Weights of a small transformer language model: 1.09M parameters, learned positions.
Each number is 200 + 20 x the weight over its row's rms, rounded and kept within 0 to 999. Layers, rows and columns count from 0. The size before them is the row's rms in percent of the matrix's.

# layer 7 attention value, 64x64, rms 0.0678, rows 0-50, columns 0-63
061,205,237,187,197,214,195,207,196,196,196,201,223,209,171,230,164,206,228,164,208,213,198,198,227,205,205,212,183,231,177,208,194,199,179,220,203,181,201,187,228,184,193,189,174,234,187,188,213,151,199,160,199,228,214,184,202,159,179,195,189,189,160,187,176
055,232,196,181,196,196,194,223,201,209,215,211,188,217,208,182,187,211,217,172,206,179,182,191,208,146,170,221,226,201,219,187,215,194,229,162,197,200,191,230,221,197,212,194,195,210,190,169,207,165,178,175,193,170,177,203,206,209,180,199,217,167,160,239,184
054,199,214,193,187,180,206,204,225,179,236,206,220,253,214,191,186,217,187,189,238,192,172,234,217,180,213,229,199,190,214,218,189,214,198,183,213,206,256,194,181,209,209,220,218,183,217,201,194,241,204,202,157,196,196,184,201,175,182,193,170,183,198,190,181
069,202,203,184,214,214,189,217,183,231,225,212,220,215,159,220,176,206,225,213,167,220,198,229,190,227,160,209,190,219,219,196,162,200,212,199,172,182,212,173,223,219,199,196,234,210,189,199,202,209,176,219,169,197,219,194,240,206,225,206,219,191,189,187,161
057,199,200,194,208,190,166,202,188,232,173,187,194,216,180,243,186,197,200,222,205,180,189,181,204,206,213,187,238,195,185,227,189,168,250,208,197,205,200,194,214,180,209,212,217,181,205,217,195,234,212,167,232,207,231,208,206,199,178,150,199,167,217,199,226
065,199,222,197,202,233,211,231,176,185,225,181,221,211,208,207,175,177,132,220,210,191,219,196,222,206,176,241,177,181,235,186,185,188,237,203,205,201,199,186,189,195,188,235,220,207,238,201,191,172,201,198,208,220,202,214,192,216,201,209,207,177,204,180,214
064,183,194,181,222,224,220,196,229,216,222,215,217,212,179,169,234,181,169,200,240,191,225,227,176,199,204,203,196,193,198,188,172,225,199,199,186,201,192,193,240,232,196,202,211,195,244,172,173,195,219,223,213,184,187,192,217,177,193,189,231,208,197,169,228
059,201,203,195,210,236,209,211,202,181,187,174,220,224,184,200,213,216,198,172,195,193,186,212,206,165,237,185,193,190,193,206,178,170,196,223,178,171,205,206,183,208,210,233,193,206,258,185,191,206,160,245,178,203,202,155,192,213,205,209,196,198,191,177,169
056,214,186,217,214,209,209,219,187,225,201,169,204,161,212,191,186,197,183,205,181,186,167,194,167,169,187,164,192,186,212,190,228,210,188,204,196,196,246,225,202,214,177,197,191,227,214,185,247,210,185,224,189,242,223,188,195,200,182,180,193,177,170,208,227
059,218,210,195,200,191,195,205,225,194,218,190,169,210,222,208,192,200,189,224,226,176,181,187,181,211,157,226,227,176,192,198,175,245,239,210,186,165,177,184,167,179,217,190,213,193,215,194,189,198,203,205,177,204,182,159,227,167,204,182,180,205,200,204,237
061,202,219,183,159,179,217,189,163,231,200,182,214,204,209,206,186,198,208,188,188,231,207,228,209,220,202,192,193,191,195,176,192,201,239,224,205,242,179,208,213,216,171,194,213,189,185,224,202,207,219,217,161,220,180,172,244,234,212,171,180,221,185,205,195
042,231,187,238,192,187,182,189,235,232,171,209,171,218,178,201,223,212,215,196,182,183,200,207,211,163,174,180,173,215,211,208,188,215,200,184,221,210,192,262,184,180,183,170,195,208,220,191,160,199,208,206,194,188,229,188,189,195,179,191,210,198,224,185,184
067,217,190,201,170,231,165,182,196,191,222,202,192,223,174,180,194,201,198,201,196,202,209,214,222,220,206,195,199,215,220,194,182,231,195,206,205,164,182,198,237,173,229,211,184,190,206,225,201,213,195,203,190,225,177,194,176,178,169,243,193,186,163,148,233
065,207,222,182,211,204,216,184,223,198,215,204,227,179,152,187,232,221,208,201,201,202,196,204,237,209,193,184,198,175,198,201,215,211,199,181,174,188,184,197,167,219,220,235,231,220,172,172,185,224,186,184,216,222,225,235,221,222,215,193,169,198,220,215,164
061,203,212,179,225,195,222,245,165,202,216,187,218,193,173,187,217,228,208,181,178,193,212,195,199,202,202,206,176,213,193,185,205,231,223,219,207,171,244,200,158,204,189,209,255,207,224,182,176,219,194,213,216,208,195,216,179,204,203,201,235,231,190,194,182
070,197,196,168,173,184,200,203,163,176,212,207,198,199,197,242,217,242,226,186,201,191,188,214,163,184,185,157,202,210,176,213,206,234,194,180,164,181,212,186,196,191,236,235,190,170,190,208,190,224,188,219,171,209,199,186,222,202,215,200,195,196,234,210,200
054,197,149,212,199,218,188,183,201,176,184,245,205,193,197,183,189,192,245,188,202,205,206,186,204,221,185,179,168,210,209,198,150,235,210,217,231,180,193,217,203,203,179,182,191,199,222,232,182,187,220,220,171,202,205,216,187,224,219,186,216,197,216,213,164
056,191,215,220,206,227,187,232,193,190,205,231,170,224,244,222,182,226,196,194,193,231,181,169,195,203,215,192,222,202,232,226,255,203,215,230,193,188,180,222,235,208,216,198,220,203,239,215,208,180,188,174,215,205,205,219,204,216,193,196,196,202,202,209,225
070,217,171,206,228,197,238,191,209,204,196,199,198,220,204,187,180,129,197,173,198,200,193,201,196,185,217,196,188,186,206,213,207,176,242,177,184,190,209,214,206,195,195,173,163,180,208,240,201,160,197,206,197,196,198,192,223,198,195,212,183,200,146,192,182
058,221,175,203,173,229,213,223,174,228,190,213,196,187,168,220,186,175,180,215,222,209,170,202,219,215,245,182,199,202,209,201,200,200,147,203,226,205,180,180,217,197,217,201,182,194,204,196,178,180,220,232,207,225,180,195,208,211,157,203,214,238,211,181,191
064,227,195,139,191,204,245,206,236,184,236,177,201,201,203,176,213,221,223,188,175,217,222,216,200,171,222,211,175,200,191,214,210,199,221,208,220,214,244,196,177,181,233,199,204,181,197,206,202,206,184,209,200,199,197,190,200,211,178,226,195,211,157,199,178
055,192,175,193,184,223,210,232,203,220,224,175,178,198,172,220,203,233,229,199,175,209,197,225,203,203,195,205,227,194,232,208,211,216,217,230,178,252,226,181,203,186,197,205,219,239,187,210,194,227,201,224,212,216,182,160,196,187,181,214,171,189,181,198,177
060,187,188,195,212,194,166,211,196,194,184,205,203,211,183,182,155,186,203,168,175,217,185,190,233,229,222,178,203,194,218,191,237,236,213,170,225,203,222,211,259,201,200,199,192,212,179,215,176,215,211,177,192,189,214,181,173,198,197,171,209,230,175,212,210
056,205,192,166,208,186,213,187,191,191,170,181,227,240,200,215,224,199,205,181,219,186,174,201,186,177,221,192,181,202,182,239,194,200,197,225,187,234,162,190,201,224,192,191,229,203,173,192,192,175,195,238,178,206,227,202,175,243,180,230,210,214,209,176,203
057,226,159,177,193,169,213,248,235,186,162,199,204,208,220,225,190,203,193,202,165,188,193,213,221,247,194,214,207,214,188,186,191,191,238,203,220,213,177,225,221,222,196,186,184,220,201,207,195,195,189,184,167,206,182,194,208,206,207,156,187,187,197,179,204
061,224,226,200,173,236,225,194,208,187,180,266,193,191,201,187,190,191,173,220,217,192,206,240,200,164,183,202,190,164,178,166,187,218,209,177,198,199,212,197,210,173,205,208,199,206,214,197,231,188,219,200,193,198,195,227,186,186,179,176,182,214,215,180,165
061,227,200,216,189,215,202,201,216,207,227,221,191,178,223,199,152,212,189,179,198,219,208,158,190,214,194,211,199,228,193,164,172,196,216,198,178,216,186,206,185,226,195,195,239,175,181,201,215,199,175,208,226,204,215,135,212,209,221,173,207,196,181,178,198
054,174,201,213,191,176,222,217,207,193,222,208,194,205,194,242,160,180,158,213,200,241,229,221,180,201,199,181,209,227,186,206,165,199,193,192,188,193,173,158,204,192,181,174,208,188,194,210,201,228,196,211,211,185,169,221,187,206,173,183,211,198,195,221,247
065,212,222,185,211,260,193,218,219,198,197,189,226,215,192,221,188,207,212,208,196,219,204,249,202,200,198,198,188,221,230,189,199,205,232,227,212,188,169,201,227,208,169,192,152,157,173,214,208,235,211,213,204,183,186,217,198,197,209,194,195,222,180,205,178
068,184,197,204,200,195,221,177,221,243,190,184,208,209,205,194,177,186,213,185,232,198,230,213,179,202,235,213,170,173,221,193,198,177,141,206,188,199,184,212,185,200,231,202,199,207,188,189,204,185,196,161,189,168,203,192,182,170,175,191,183,210,251,189,199
071,198,198,200,211,231,176,213,165,200,189,222,221,188,210,192,211,201,196,225,209,216,211,186,195,210,209,224,203,183,204,193,226,236,168,215,188,220,192,236,179,217,225,219,204,183,229,232,148,186,230,210,165,186,203,199,219,239,198,193,200,205,185,155,193
057,190,187,176,162,205,205,182,240,226,225,187,199,223,229,166,230,211,179,219,179,195,185,174,181,153,195,201,193,205,201,211,183,197,178,205,169,205,229,184,225,201,189,201,208,220,215,227,207,140,197,188,210,219,227,195,203,191,209,175,207,200,204,199,222
121,206,204,193,205,200,196,176,166,200,146,195,175,178,238,181,198,183,228,182,232,204,197,215,208,189,206,198,210,174,209,165,205,195,230,214,204,214,136,213,198,213,216,216,197,200,206,201,213,218,192,223,234,214,210,185,180,230,168,205,181,214,193,173,198
133,164,226,202,186,200,189,179,186,220,197,234,212,195,209,200,207,226,210,146,190,252,206,199,209,208,234,192,219,232,186,209,233,206,176,201,179,217,180,211,228,218,198,207,205,206,186,222,208,148,197,181,230,212,229,195,195,212,178,201,220,187,207,192,196
128,188,204,206,199,200,183,226,196,180,196,227,203,214,229,202,174,199,154,198,216,231,189,183,208,214,175,214,217,200,217,172,221,222,230,175,188,169,188,222,175,193,216,211,166,139,190,208,196,229,210,191,215,159,173,210,183,195,195,179,200,191,204,220,190
122,218,179,177,206,261,189,228,218,170,223,198,228,197,203,208,222,202,193,247,202,220,199,210,225,201,215,205,183,188,203,248,229,190,200,218,229,215,195,167,178,193,189,208,210,182,204,205,203,178,219,181,204,199,203,188,183,209,205,187,154,227,189,179,184
127,217,199,197,217,187,203,215,200,204,210,215,161,173,177,212,171,227,209,206,157,211,187,175,174,199,221,180,214,232,184,217,207,183,202,180,185,176,192,195,207,162,238,215,197,194,215,189,217,270,176,216,226,201,208,205,191,168,203,201,188,218,196,205,192
120,189,207,198,224,199,205,181,227,195,211,211,221,212,170,232,207,227,223,176,208,194,234,205,217,217,214,207,206,178,203,206,174,181,242,227,185,192,178,214,136,209,217,197,229,203,207,185,184,215,175,174,203,204,231,177,215,202,204,206,187,169,221,180,174
129,232,204,155,175,198,238,215,243,182,228,204,175,217,231,185,191,228,199,174,182,197,188,205,182,169,207,213,220,209,187,185,216,207,239,204,207,166,200,201,188,202,200,195,205,224,195,205,238,188,215,205,193,214,166,176,184,181,180,214,173,206,182,199,171
137,197,193,214,187,234,152,181,195,223,201,190,186,202,175,205,180,221,213,205,181,179,218,238,236,180,174,200,241,191,218,167,214,252,222,190,200,198,193,184,188,182,193,216,214,221,178,206,196,214,186,175,200,218,194,167,210,173,203,198,208,213,218,178,223
128,241,224,206,180,233,200,212,222,204,224,197,198,198,200,180,201,228,178,200,198,202,211,212,181,159,196,199,153,198,197,194,174,195,192,204,213,180,209,187,162,189,205,167,220,160,199,180,211,184,188,218,227,189,242,199,178,203,184,204,248,216,223,186,213
131,214,178,204,186,212,196,190,255,191,196,208,223,224,174,206,170,211,192,187,195,200,195,226,250,196,242,163,178,218,212,198,171,198,205,205,215,169,180,208,245,217,187,192,174,191,179,224,198,234,191,214,171,216,193,206,193,218,188,178,199,191,201,214,194
127,221,215,202,203,193,214,197,191,218,197,180,204,181,210,228,215,202,236,236,177,216,232,210,175,155,176,173,210,217,187,207,199,212,200,233,186,189,167,175,185,202,176,207,186,173,143,192,210,184,192,216,211,205,168,218,224,208,188,205,186,180,201,236,210
130,228,206,234,187,201,202,200,187,196,170,235,205,241,192,203,204,178,220,197,227,181,185,211,205,199,208,191,235,237,174,239,170,227,182,188,191,177,189,173,217,178,213,189,171,182,198,203,197,184,174,182,199,179,207,193,201,174,161,210,217,182,199,164,184
129,195,202,200,228,189,188,199,227,192,211,215,170,180,203,195,217,174,197,180,201,193,225,242,184,190,203,169,176,179,222,180,220,212,208,139,195,148,211,213,220,206,214,207,182,208,215,192,223,184,194,154,224,204,206,216,209,163,206,196,187,217,221,204,201
126,214,218,166,224,193,213,200,213,204,204,216,190,211,197,204,196,193,211,207,217,188,189,214,196,260,182,185,191,212,159,198,182,231,234,184,224,198,187,172,197,211,199,172,209,196,169,192,208,202,226,210,224,233,224,213,206,188,212,149,197,250,207,184,214
116,191,200,234,193,175,219,219,161,187,212,184,211,191,194,192,178,183,154,178,196,203,228,199,220,186,243,189,206,199,176,205,236,210,198,190,203,190,241,196,163,203,184,178,234,190,176,205,216,207,205,173,207,199,185,167,201,193,160,222,218,212,193,204,230
127,188,193,213,226,208,197,206,165,178,188,218,207,206,191,244,159,188,195,194,164,216,192,204,210,193,182,193,164,206,213,183,215,186,204,188,218,187,191,204,209,196,187,197,228,226,191,208,230,155,170,220,178,182,220,211,183,206,210,222,210,223,226,210,143
131,195,208,150,215,191,186,221,187,203,195,164,210,221,184,216,184,200,207,209,191,204,164,206,211,214,187,202,177,204,222,217,232,225,212,185,187,203,239,187,202,215,244,233,223,204,178,200,203,209,165,195,214,246,218,218,186,213,168,222,201,179,179,200,225
120,198,213,208,187,189,174,205,186,196,193,193,178,204,182,227,217,206,208,192,240,179,171,183,204,214,231,194,214,170,213,237,226,157,224,192,190,213,173,156,196,204,185,189,202,199,186,227,179,202,228,185,253,203,167,196,188,197,217,216,205,212,227,223,208
131,215,120,202,192,167,214,193,229,223,192,207,168,193,219,190,211,185,209,218,170,198,228,209,217,207,194,203,212,187,212,186,211,195,235,190,217,242,190,222,212,183,218,174,208,186,201,240,194,193,199,191,218,185,206,210,199,206,151,200,196,183,195,194,194